Each number is 500 + 25 x the weight over the matrix's rms, rounded and kept within 0 to 999. Layers, rows and columns count from 0. Numbers have three digits each.

# layer 3 MLP up, 512x160, rms 0.261, rows 438-511, columns 0-159
572453527482511512517517501514548475462509534470486554489455458482499490517487483460512511494500479497476483512527502466508468491498515467483497519477506490466507503499484517511509536509491533473466523523549490487537474498509534505498497476483482534448524510479462499513523505487491487482505498497527507470463533503475507507497501485513500499488519460514500478496507494520501478548566509485535520526505513456497580478529521505488507516487485503500511492538488487477493504448467480
503560506520481508521515509497486497512491508505491523527530497471507542505448515523522468510512496506506485497501495499519521523506463530496499478517487479504503501510484480527502451501515479469471519539483488518510499529488506451499517468475496519486489517470453487467529487504520545521471532498459500510496480476536504496488482483503512518482485492486514564493516466499487479503533475509477483504542491466495491514496506521465476473478487508494505508532489526511523522521505507
491468490453463489488511471538478459454528485488538473502507510497481524485498539510491509532496496498505474510497521520501527518496481472450483507505493502511475508433509492471468494471493465548478496496489503511505518527533504469463529520506512516548511490495519512540528522523485518500472483491527497476501548525506488499490490544526454499494499507514511521474519463478471537456525485473510522507532491484505529538478476514478509493518524494486511519479505494517506550532476483
499486498491534508508510523480481521504479481535483511511525502532538520435516554464473486491501514450498523477545461555526491479520516497499494491497472501505476533466532504496483531516511518526466537510495518502496515512554505496525519516526463450508546504491459502476510502454491524505495507556474464499482501505461471452532470512500490486518517490490513493484464475500513501487505490527489494474490530491525462511561512514515478451460483536512469469531465521537529488452498517
531532475486541482475472508528498548516495491518479497514453481498458492459461522498479544510482461466505534519497530498525500496544475491513502465546463553506469457550525502532493519475443482468495547467516495447510479508518517521517512480508455476464465532522538497501487515485510528524508492534506496513499473522489515501485452513538503479514526497511472498487517500499490483504484495469519471521531501491481473524477486456501503468534510526493475513519516476490499504512523531
536501507507512506540520480479512472511493514486474540502545496446468468523480507510572507471496510476479542480551507505495553518485489519530486529491518475504498450533490509470530523500486498542495469474498487482486500520516506519504502463483487562529528548518501483482514516427470516529514515502507491448444483504440512522502496475483544517504511486540529457482510519476499460547502475459545511486466504505488460513504512510482463524446530487450459524534514520479504522493449488
527496484519501546524471494474479502487508483511483495522531481507495491522495506501515498539467522486485538494516474521521473512505487521490482512536501534483520499537518487535434516512510510481563498516517500506495509523470480475483462502479468505477434515487468518459474471522489528469492507485496507498476502527523485524524510502498486481472517552517466498502496534464504494519471483475465516494501504499453536505541478454478481493546510510538522493529488464481487512489534477
491447424502507464515528513478509510484516444455477513500523537488503493479514479519508490548555508482491479501486509456501516504527491561514556457486542532486508476528469538493471504487450467516441466524568539472507550511461471495484477542507559540498518497501483509493468511499481472516490494490516505433524522487499503495511477477489530481488522489507521473536500514513504550515439437479513524475495537510499485495464478503501473511516485503483534553488519528474491528470526535
450540466462505472469475470527522496488488479524487507520486498526498506477479522489513500523545543512557510536481485483487468492524504476514479517465510515523486526499484492491456505482519522490485479528505492524503534507451521525513504522469483498490506470509536480532491542505537537496493507532529479527530434506468481494504488520486506502480512514546471486436469499509465500497488489454505521513543536531502455494468499514542478477466474554496511473541517503500473514446511485
486468487489515519510474503487515510518482495451515510464540522457514505502518557471528452494504480474517526542522513521499535491515464520507483488503509499485464483486495485504519509473494491503510481514502463520519490523493527509468517479500502508494473490512525483449493491468520540514513482515537544461514492530502487460505481489510536469510498474523488498493494490487517490472502509503522500522470473502507511529514504526467486492531514508503499504452523536537488478499464459
524518562507474525511505474480532502488498469498496505474491533494491515441485526480482459501490487578490492486481496543480486511499499507521505511470491530500450484510479508498517498519501545503448522531501505477531462533509514499493515518499495470512498527492504510471457474486476479472479485478520498518463494475491507546540507473522514550501510482470495511483542511490477512488465524480507574474497500492473503501509466525475494492563527505488487503543496527514455522424535509
504502531492496515503525475490540481434508495511518494541447507509540523472506523518518482504519511491503522481502511519509509515481482487473484503537483484480478478510496471458526487485532485479458486466497490514468525479517533525514533513481521499503484496487494513466494508533471494510556497514478477502480502513533526471484505501535506501503435480492515515523472513518500507487554493468490464507501462463529507472517467511446520540524524513528495520493485501481540508516493478
488489489473493511506463493477527443511510522470492548498499486494484478499450444503520494559501524466509501519509470496466489477486497521499496496458524485522518502511490501489537500511473523490502532508512517525498453493493535525495476503529526540490482516490496487546517500448463492501512541489542491505472527472497506511504523521497500488506508517545507495503500468528518474522538553458501492510493479476532503485533473464481482509488505462522538525498520506495511534518458481
525518537501505510502453553504512464526489462491530528508521499467506526505526505471507509503466505499496498474443460474486505538494464533524463505539539474505492464506419536461546485494484478515485506487465497511513443471497527471481500544467457522449541536504469471456511514514522478527459479502460553476447537502510528499518494539524478485453525512475520504501475540529485530492495543527523531497428522495488515503524532486470481478545460502534486473529494500508518532541480501
462519501456505475526531494465496533451469509525492565483515491459582492458513468422523459505525520490511483547532564497480525496516479493511510529493462491522462463475494456527522519528511489469527475463505517518476487527534468533518483513484479468536502490500476490487462493517508474505509511514557507516506518490476452436526509523464548481483479484571459518471523496477495465545481535508506489522498490521514495531491516534527518507492486503503440497522477505525515441504481536
490513517518509483513476504505454456499485511491547503469479531489461466517484443478507522500496480511510515476490535439527506499529508512510483495483567514501529534531500459449477492528501507491485494475487482501482505528483512497516532510457520544491543518485461462525507538501477537481513477469531521489477527466505504480508501540462458477504535517480549544466520502488474510503485547517480523509520532483483519544496468504521478510516532504454496506496494481471473521483469496
498499483465498530516497511520427491502506468513505483485467530486532482516486454511492506492488505500487502508464483467518521484514494502483498529519500492495528520505485509510498546486507504529475514477531496513498502532474464494496502502503496505569565536505478494488463550485506527459506504535524477491467445525486513470509481443514511486536544456513501494496534473541554533535507462504468515496489477486511488496476489501505546518515516525464510469470489474509533456525445500
480524510519473519493519499499472479514475533499545514509535513469501512497506501488522466495478562509507534495495532479491500543491513487517527503551481542502484492525536493473467532508523492509493487485508502475472518483526485507480515519479487500430499511482562472489511450517504499508477518507490481536480509532501512463469490509459530437461501572478480530519513529485462501484501482491471506479484501475474536495517487522492482488507508522533527535460475495545458477511444520
501460469518528492499460514489512512473539491505474520525477506484516503511537495470512532484497479496524514479521487481525516482483485485516457490485528516483511505498562479473521515523515478508545491517512479474474502472477512495501508525512509490525476488531520481516542518498480506482503474494540501521490504451543504458478520452472495487466501481491452481473520471514489487469484528517497515480502509484482503493521530515530568509526494484510479486511481507491515520547499500
492453485516507477497520487515510489489547497520506461499484479494504548503531508478481502542511535530500523504488527496520486523491479510500506462522487523456475477473518490508538458487504485503465513471512530508494498516519490477504534523498503478488513502490482488539477496490492530523528562470484481483507506506495486476521448495505471499488481492511496493510493494496502493503499511497521524508533522504482515505508471512509491490482494545507492480485473530490543461517482512
508488521493485544523465511511498448498488497495464491571514495524518519513503545494425505468488517534528479487505510541540522528467531485469538549518487480517544486479518525488465483503519502550518533508482459490488491525500547496557531474484513481465522519508512498451444513485542501531453528506497453509506461535488465442448482522511458514480543491492476487490469486494505464519479498518480497434510483508494504503496505498512487542498508454479456530488524499541537472517492511
515497484489474500490476503504485517495484493491507506492508492504492479547499520526496498494514503518508502484515513532521530502470537487512503533507507498504526481514482476496453494515522445508516493488522521480498492471477498514514519549483485534535507490478504477499518502517464498479527519476493508494506463519515502523505509512453490496519485501516504544477496475502464478514486536481522478477492529525479539456496501514490517523530477485484468526474501492508471511491528503
529450448501462491508503514510472481502474492478504494482492525501484551525529485498508516511489477536496521496504521479513512474453512478495512534525532457514430508502516501516519490519495540536503482528470471503472477536518493498477502529509480483533507474536556534513507511464484512509533481452485474469530463494506483501508507480486456467506507494549538540488484491542500466509575478483508480512518480501509469473509535516481529525489493507488501458521500530472525505495473493
533492504487508468482519516482512502488501510558499464471483495476484507527464565523468479504481491471496511528482487465523491488530488531556484494503509497530487474464454510457544520503491507498463483487464529467519479494477499525512477489500513522487513482530485513520498490507530499484497490520471536488504495506540489494525514513518509516495500513513505513492448527510514503491510517476487442557497501472496508469495475547508512574526509474445495556488534481488428530493529488
476443501512498476483493562437493493499515526497535544514500528485518531520546507505467482468477499527483494497530518525511517502500484559516468542509516485560475476540460495472504483502504500482490507430476524526455492494508532547500475516482545512511487474541500521493471502481476447562527515469509487494488537547491523471538465454475490469490525489504454466505472484529513508513503508512504512489463467546513504471510495523515491539475506487535469507474502492490466494484456529
509438515499458453474464527490484484504508530475501499539550550484494567464535494472484509507495523508487455503530485584555489525511529445494550473509491514482509505506532538509427447491512480476535457482491522497471533463511504499510491470546513550508475495486527494499512510519521495496499542487481510462495506495492529477468512503478496488482565503472523486481511477541490488496495526488507521446525507475481502497505562531482476505480520514492469501520504464451525462489522465
510508462491508466508485493471506469468486490537546519481518502501495499557512515515493508480503483471470489529481519513445489507459526537460509526484457506551472548545478511484520490506523537511517512521489527487489487503456511502456536550472485512510487550463454528530522496509504459540479493545507488489473508545481522462517492498583527502527493510545480457454477504497525516490529443508522463475486521522546503511465457438527514550546493498495484451455480534482499494459509509
527483492515528466526496527515516535498488502544487525514489493476484452544501505528468489450495476483509527523455520463496499482495506475500500485483509528530475472524503507484509463498502489549477493467474497503519481510493506551520477506517531546520500549520496522483530521477497506475475532470497503519489474476449501498512524498474518528502473511531535496509481507502507514526467539488527518505488500508491485502473472523483540520503448483495523478491517491467471520478516455
493523525532506496546469478497489521478489500454495471460472453527484469515475460474508477483459506496427455466474495482472508474506509521534494502511558478491493494470460528515528465515499486516545502492502486512477534479488542499519522498491490519461499563497501491523464475506488457531517479550517496528465511485537519535488490481554467496517504509505536483488515528466486483497515514531539448540543545523484526528520491521496514478480512456507534523542475470493501463453515510
498491483495519500507491456491496523497484527519510503503488489474513474533442511510513482529475523492495481532525498472541539494473498461543499527491516490483514536489523499490526495530479566498459489512471489473505562469524491512521448503488501509515460547525522484486503510475509516478500491549529515508482503491509492473520530459501514470474532486480497478518461488502479548493478471459465531500493481521442481539521534532497478529480539464507513482563514486512467531482495477
520543447513520516497538486517512458525505523507484544511473449536470503510463481510540514518527499495469491507528498522513524480499485507471488503491516512507430469552429517508500489468486482483515495531482504463498475504501477521501498482487512483459483542475476505492478534521480516447470496498494484477513475528517466518516547525454511498540551512535457503560512489461484498477499508474513522499525494496497480517510507494517516459492504515495509541507543474502544517491495482
477511512479503484530549535478495501504456504487494508448498484516514492466436515444486522495445560494521454469526518521518494509530478511522563501470523469508461469469552527527473517483485486525512552498516478465459513535520527492493523495481503467511501519463478502490512508530506515475510458490494505476524536530483489462512499496539509496512455549512506462482547496509461476475538499490521541504522468499509487458496520493486531547521478484545467495463499504510483507504547478
515465500486455526491527511527514469529492518498489525488516506512520497522525495468487554498512492503522471513491493476495463509450522522530451520500542471485509492542538498481505449496486529518509539471483444530500515458521504524506533488485481514489513510528475455557493565548494500510534488495494486523475514520517472489495474465480499449489527492486528502461509472448500500531513487477526509444459493506538486516473478455515492537527550487492504499505485498471527485488495496
530523505522518519525510543514532532527500474441459496471490518465523477466478557519521482513477476461488501499524516534510542537495486527480469503506519506517476516537466485502528502469517475543523493518475474464527527481485481499487526499489472521484457533484436497481473466507522483508499486488448533518470477497473458490513481467533463544535519489555485521533528543500539502501495466491502474505491483485509515502510519491534461511512531485456468537469488516502470506530462517
501516496544476514518501508488524468527553564472474486482480543473477504516478518477499515522506497495496520474492533502524476554519537489475447527502441472492480504505507495507532499514486498505517530511454489519465508539498495525505523517506517471508561491499495484492463483479454517508472504475517535506512523461520503493449516491527487515499509499498514512519476411463476515495494533463479451515462512461501520504508513494507487507473476533511539493511542491517506526506506494
474529509499478512500460495504497498487494501529490520470491508524505544494524539481469473524503504511542511487492521534511470471483511485476512524522472530489461529526416532519509504482526482519521508518486511540499499557527545546490502541480463512505515483497493463463494490465497466494450497506488504492531506546492483523507460570468496468505506510465487533488503474470462535494494540505511507520492506444477511526519492469493468469527502483461514473496498522504503513472491502
512512515471455489496510500509458493506490460495493498499492523483486515503459481468464490477515463490489488478538482445498532511483482511513485468506479531536513505539507490528545472499503454504502483457489518517509482518524531493539504525520492506474539537499511542460527473502464489482531505532498517519514472481504498495492527472483524505479490513480507507501518489501530540474531492496481535523502510488470467510505515505475533476496501519523502527553496471501502447518480520
543487551459518508488510503520518499493456505494488526489494526499494481468475471485516505472532479535461471517503434472483526519525506530466489504467521536512491476461488488517509527488485500551473480489490474465492522451503512523475493493458489523515472576511474458531494563472511500480487487484520485494495476509484498490450478497471497524481519489457495507515554485491534522536481511522458512502489501517528523451525512487512525516508518497523483551503491489526510569536583481
476505475502460517525503519491507519512475491507505486497527488546467495509473501501511489509480548530520509496480490494600510546505510462460494539524513452517468451504513513475495511484521516486521510492514502463543487517543523542508506515472494525488492535447534508508461506496524529468522511528511539540509481521475500471511500532454500482517486448455475528493535485494482557479489470520502477505512489514474480509479489493483467485459480479499472496497520501483492460514520511
470465536470485481497553533523463482533504499529483523519502492482486504515479520529534526536430492498523546487468478483554532489482486513525501526534502533489500433531504511504496499517531492508480511479483507487525489509480533513495533474499537500484470480488476491474509516470535497485536506495504535499522508453496469496456495485474475462505511473518538502490502475496489483524506481500498499475498489483522492494474536490470477519512485529542485482530505517456527486514504531
494483515502467498468530485476502512494505503529520514511476514530538518476462509463511488494503528516498537499503489494525500516511507527488503522468475502456453475481510476510476481511526499503524529462517523505491464525510489483489513518526519444507496471473471519527431517488472505472544504511550525491484485540507467467538504502473497498525507522497494468551520456514526533489501521517505482535541470476508495510481485454476498482527509512475447513520540491455556468491509477
518475511494522545513487481463483516513504493549512535501513509485474519475511466495532509501503526463540479487507500503496466472517503488507487483537505512502486471540514493459461514543508494517505490472512503491481479500506490513533492469514545490450514462472502528508487500496508469506484535538510515482518471480504510497469513517499545531502449514473501530487499522538484506463447481546506511503485473532528478513536502515503467497469527496522513516442526458511517477495491463
503471478500524527520472503475549499530509524537517510519459513516489473504472525476502444487565515505524469502507507452476486503494508488521520485469513478485476476473510473498525464501463530469456531573532510510455433481457507507502538488483484492506492480538514519484486475463464576538508480480535524512531509497545522515510505510511466494507496470495543495525518525496479518519489502529495485483475489539480468505499534481544498519553524454481498513500467483465507500478492487
540489527504524531519553515506500519464453448492524509491492508508491503479501548518477499484474502463516481511501487490536525487512467510484494538486514508499497474536492534510490508491503499506485512487489496521503486489499505521508504498500524476471502502509479534477527502501527522514500498496501486512524506530495462524496476513488492499452511499421458501516540473504514492495493502497537494507506539498485532511480491529492467482469495456489522509489487494526553483460465499
538468527510485501510519453484481501490492529527530478508520527480487470502453509494523486559470522548527514491477481473427547511484523547507456551510516523546478479487544536466546464476537475519518523455516487516533512525481509527464481496483482511463508515471512500462519508446456488535480487496478516485476506513544516505477488505504453494457476536524482493516458509515491490502471486502451503484520524499495506485501496512525547537470510515492498510481483488481477547524457501
433496531516548486496520446515506531507477526497498495461477495503505486504515485490506525517457519501498487507510504511467528486525488480497468545503521550488477542517471526516487467450503441526473541490520475526531461464450549512499461440479503505496541483500493525539495494509450451478485453539511474487522488457500482492482478534503511522484454523503501502498512528507469497522517523442496548531528488492497533499492507540517507541498486534542488522524528481532470533489474460
495514505543511511479519502512547469465523511479518478458517503447492519480493489483481499515517519480499497467497495489463513550508491473528518534506544464495508477532550518496479485515484521503480472519521482478480478564498512506473520524509461516444517481507532496534493471430505591442475514521519498472438490472580484450511496495458475487522528492514494517498479515482498541464514465524452539471567453531525525512485538539487537476491516486483497537501450486509500512533480486
520486480498437511470483531480495514472466485491490465506497509507527507499529524515474502508502458537472515473479506498513531529528490517482498522500541456567509487501517469472509511525495444459472495511493501508507501520502530472487523485464500576564512461477477498468469498554462526541505524504461473506492479524495500560520500468479464525472506513514514491529499517520522498492491485469474511507511542501448468536552474435479527503512481517514479536510505492459481570520505462
498527500511446436469470504499523511509508495460497489510471516521500525486470513533485511517511487500461479469516520527491527490516508444480469484501508533500493485475526487515473494520513492525562508526494486501467507514525464497485478525507485501496496531475504485482516503484500503512513484525480528486442480540496530493462510526497507522501518538522517485507511494489484487510497552461489503495524481510483532508491531482466521508539512470537512460508514504460530493542519465
500488466532498463482481516476502524473506560526542497495499529473451509482478489491582483532496492520480525494472493490466471506559507521559509522496537514508501544464468487475555482479519495495481476478524487511520498512472492523502503507485519513495498510528518504559444482486496489521459485518460518514506516499467507507500472502513527485489521517517513501498490486483501445515457513499527543513503517475508473515476498511504487513465503543516448478483494486515483544476447490
547516488463496492494478555473463505524502483492530497515541498487537518470495502528530499493474525532500510528538491506501494507489502460466495499473490481474503507512509504467522507516493502520514498526482516511523505515501509503490495445525452468443482492528526540448485515527521526501520530484492518510505469482520489538539537528516479509495522488496470512472501500492514481494493478481471498482443488489510541481516509485530511537505495457455523501484507458501524483431457502
452527480476523490545490456461485539531519502515507490482415510463496522451543496495523499503493554483530498475549431507462428457518514542490497500457484482455490541527476509499473508512537541527456445472511511532511500485518496520510513471476553503498500492509496492474483536478494551512536485505552482497500528450477511518520500486481491513526434518488457503511503499488528500481530519477514509527494477503491483495468539533520499519504499532481540488524489495511502538499464534
527458484517495494522497511518526496504475484508513471525502532524487484463508527524483474542442455507500464501536516507491501511526492485484444502484502530466524481491505535537485519549483493538500467520459514506461487472473549477489515449538483478539471488470451512506515514462564473519526540498546478497516492544512489502527543474509495457533507484470453545451516505529451483525506495532496514493467432475493504461496484498491503543559545503491517509503480518510529517482480510
498519463476525492493480494504466561487476483510504503535501493489522459500520493510477529533498510488522497491498523497507487469534550488481543501537499504548504457471497508472476512484485514526542472507492505514452499488499507511498518496499488508522478507488501481465499493499491548502525525502497448526506480519540503502478515496495483506461505505486516497477488466463477474537461511439544525540474538524463472527498492449512507506445510544494514497538502527498511505517528532
523487473486537473466468487529475489572518498519480519525531549489551465496517461493450501521542524488532465530484546485452513446520504481472505517502503523498512526488531531485461502494490491547501461533484490491510482523480508490514456436491553516490484539533515506480450548450431542497501481511491519524500452496474462549519487477501448549512503499449516516512573460491501508492549548552488491504485503498489489510488466473500465473566514525524479496484526495475462494519478518
557489474515496513464499496500509477497476470511472523461441506563520488529549497561513486545525476510509512517457500484504531479499508480546456470492496491516487470541480520490500507469462504515497519488486534514515504519513511527529454458446487512525530523477511484482505489511493511457533533569550509543499504556488480529498489486501498530520523501482475525516481474460512498506503471485441495504495496489501488471500476482519508480477544497509520501499467514459512506488499484
477517487473515504539484500493486492483468493491502524483454505455474472518506462513552496542482496488497506492548467516470492492505511489486527510516471533468500493511529484488488469505427454470472503466500470487494500479556512536505484497506541465496497521520482442525510502484487463491467510496549481501515554523536515527481508513494504562530523519452471515531432515502505497515514506518523494461503449510531538503517491542525496548477439541526486500515504480531534552489500492
453501502523492511471485505480473539500494494543545503539492533543472524511505531523500441490494488486473499508519488526532507504487489457487494518506515510501481502459485531504471515543487504484539459496496534471533565484494514485521452504468511467523578500485493492484473508516483525433497502515507577532501466499486505504462498531522505502496473487514514483502503466490501535476526548490525484530507461443559506514471488494449486506459514541503508512489520502448466488467489542
465516510501512489514473524535484487508490492504526508534515503498495499493518519517530471537501503519487548516514460485477530516507499531507488530538540496489492474490509534521495488467468504547493484494465468479500490499498516482491504465504493471498485515472482439489522518538495498542469504502520513491467520546503535506500503525527503533500492509513495503496522534503474536496492505490499528494502432460447494514547495488499493465467484521463472518490580483510441449478503501
479482492494531530471515516489456463531501517513573494541492515520467563489495514514502523500473501493500486503478485526454479496520499505470475501530500492526520487481519533475465458496493517521497507484536492508475526500499512498495482503499526462502540520512533515506459546465449503445505528509508528528509550471524533500505502475475498497482479538510521511527472468476444494455466500464501495509495490470512474486480499523496534461464533507502507487475542481494456526489508501
547496517535455478515488494501492509497531497476516517505481459476509485489491531482523488525493485491528497494537486495474492501508481438508495486457481516489505487485519494543512516521478485457474520466493511491519477557519499508499490553488466510515525468521505502495520476500490537493483515475502508533462514495482520530526513423475488529531498487515528523502515513490481490536495485502505510521490500492517506454500484494482514518529534491524513496450491539462512435514504497
480489520449452500485499521506479525491448502515500536463533480524508510461452552465500454473488499491528476483485504497473501492447494493512482536550523458518513500567458484518480528481485499512498475478485476489516524501487525541479482521503498484541501488492520505488495486525511517455564541506489461549564472481441527455505517503488481494453524446525549513494535522524512489505496488516496503467557486458489489496530494490457519498493551524532544501520503479479523517534520497
472505512469497445520529511494553483472428509502500492537509479479495495518525453465516499505484466488476509481494511517506463515518471539466560477541509484493505484476529482492499526505486497507487477492505528481510502562510490484498506493476509504486516483532445519510456499552538538486533489522478482491438495487492487497481478563470513529511521521504504467507524552546500482462547512488475491476526505496515508491528487510501489491508527484516468480514529488482542496511489502
515520523499490558500476517508529493474475513492513461520458478518541505534531507517493461448508479499520549483478497504492479503474511465483484460545549502506484480510494493482541483453501435498510512531539519503506507492504538472487525508499507502510563529483541516506482439489453525532492497472571507517545511530501518531489512457489507471542490483516529478506531488478470521454469457484478476493469481468482532523520540513472486484505465506501446539468474518500559498495512526
505473521472498495514495527474472488509541494504459507523509498515476555481539502496470488512444529480501503519469520508485510493518512507515465479481491514477492545498492499545496514512549482523539540506462514490506499494537505497491482480499473513537500480480464517480485467481489430529498511494489483511495500548520534486468478468468500506525510521485438474523522513493473547513467492494527481480528479524489536523507514509507489528525477542514533498499463499521483460489486499
532470493540481505494524537511493502509502493450505507473468525528468505554497545499508480507474540496488507522495531487514489479463463467478499494515515496498525457532490513456486481496527490511519546467495488496482498494526551510469490473492473504520469497526533520517523497508523535503515495536477472501517482537494491526482521538481540495458467520485441512476494493514509552499504487478500461505494426500490500493508517492470473511510514500537516514538512529506506514488433461
473493482440474493518505502541482526538521476493469522531494505495509530489527478505532482502478466450483506522491520487497536490499569533531507509496519561471460537505528479532547477462526500563516489525501521477495505500475502468496465505530439525501499479476499517504512542509501484494511499518458459501488469491484537454490488504498449468473512531487527472511545515489542530508525482462468495509550553487522450522467464481519470478485496513527482566557490525519513464449512458
504500509512489514537528488537538481520495494481470505488451489550490471529535576499491486523488493539500492519494495458534517515514478512516485517503506498467457508485517520515511464516487506487501525491511490488486505516486513508507524499495498487491471494514452492501456475510487458511499527525538526536505487504490505486501480491527518494524447493505483531499467523487505508488500505505503491546505496497509500501474456539515470499504465492499503533477467511522549463491489440
485528470495495469551512497470497484478456458525539539479491532477469505510453538482484474537527475469480490494526471464520491534459519562475523486457514511541488479524474504479508530511471478531502475478540501509457484480538474530493516453521499548496491516482472474498535536460472495530552487548529554474508502495520495531509502495456503511491479490522508510464492558516538503504497484498511448508471504508500514511510499519436509536526498499495492562462505516491465501472484510
471520518488502556533494513509525499519513507522564498459470493531534513500518548546444532478505506499494484472532489503495476511439467447483518488489484514476516475505483530496500545479496494496528478518545514511481501534549460442506501496481489478462477447508532505512480493499510471506514510517517500481541509511530483468499511519462504473430492482515549487556484515477505462507491551484487489487556522512497522477484530503475504535494507498468497522512473502464468504521492475
471513499514489469463525494482475473458491518549495484511535537500476527460497517507528461461474549520500491520495474464491498512533478496570438473505467514534534512514498455466482473510502485466547491448490486521459508502524492467510459526519514513483456528480517503497476539499494544499496521506508468504517503518493502486524501477465525518517513513521506484464496474455472527504510472510518505512507518490543509475477520567465499497525483465503502533546516522552510498509472447
511496479502527516508504526470532494471528521491514472485494501463529507529504530459506522523490537487501473509520521499516513539545505485523501530512447448514483485495508447497507498485519511490522485522541488475504499495486525510499496481502465508514487460493514496464526480469497472466499494526477504482482509561474505480514476453505556501539484501513517493510483488475480526495463489514543476472516494554508488508521490508489470514520530482502463537525481479517471441484499503
471510486488502484512537498486481517486453487551504510494507510498514522517493530502492489452478455487518487473500526483479523547497509449521450485504501506540493490506508488479485495516502482477512471506462464549528504536493510498535520515533478508536520514513485534474468527518490534545477536527525497458472494525499499516527453509488554503533524494504498484497474521461486523442466484507520480522495471534495520442495504542490493496525499475488500492499479526536454463527504460
508487529503495472498513511493504486528518478452504515528483481467472496538450492480513495483498500496482475492510494518517491508469486515511524507495490479475489490528491492492526487486531507522523515520521483485513473468508477544514500531472499504518524512528471506508491467501469518483479484504472484494492544570489481502515485487495505480501500499476512463507491512472501496512486505494486490467522524497510516544506492472523519532462528478508516525509493515532517508476495492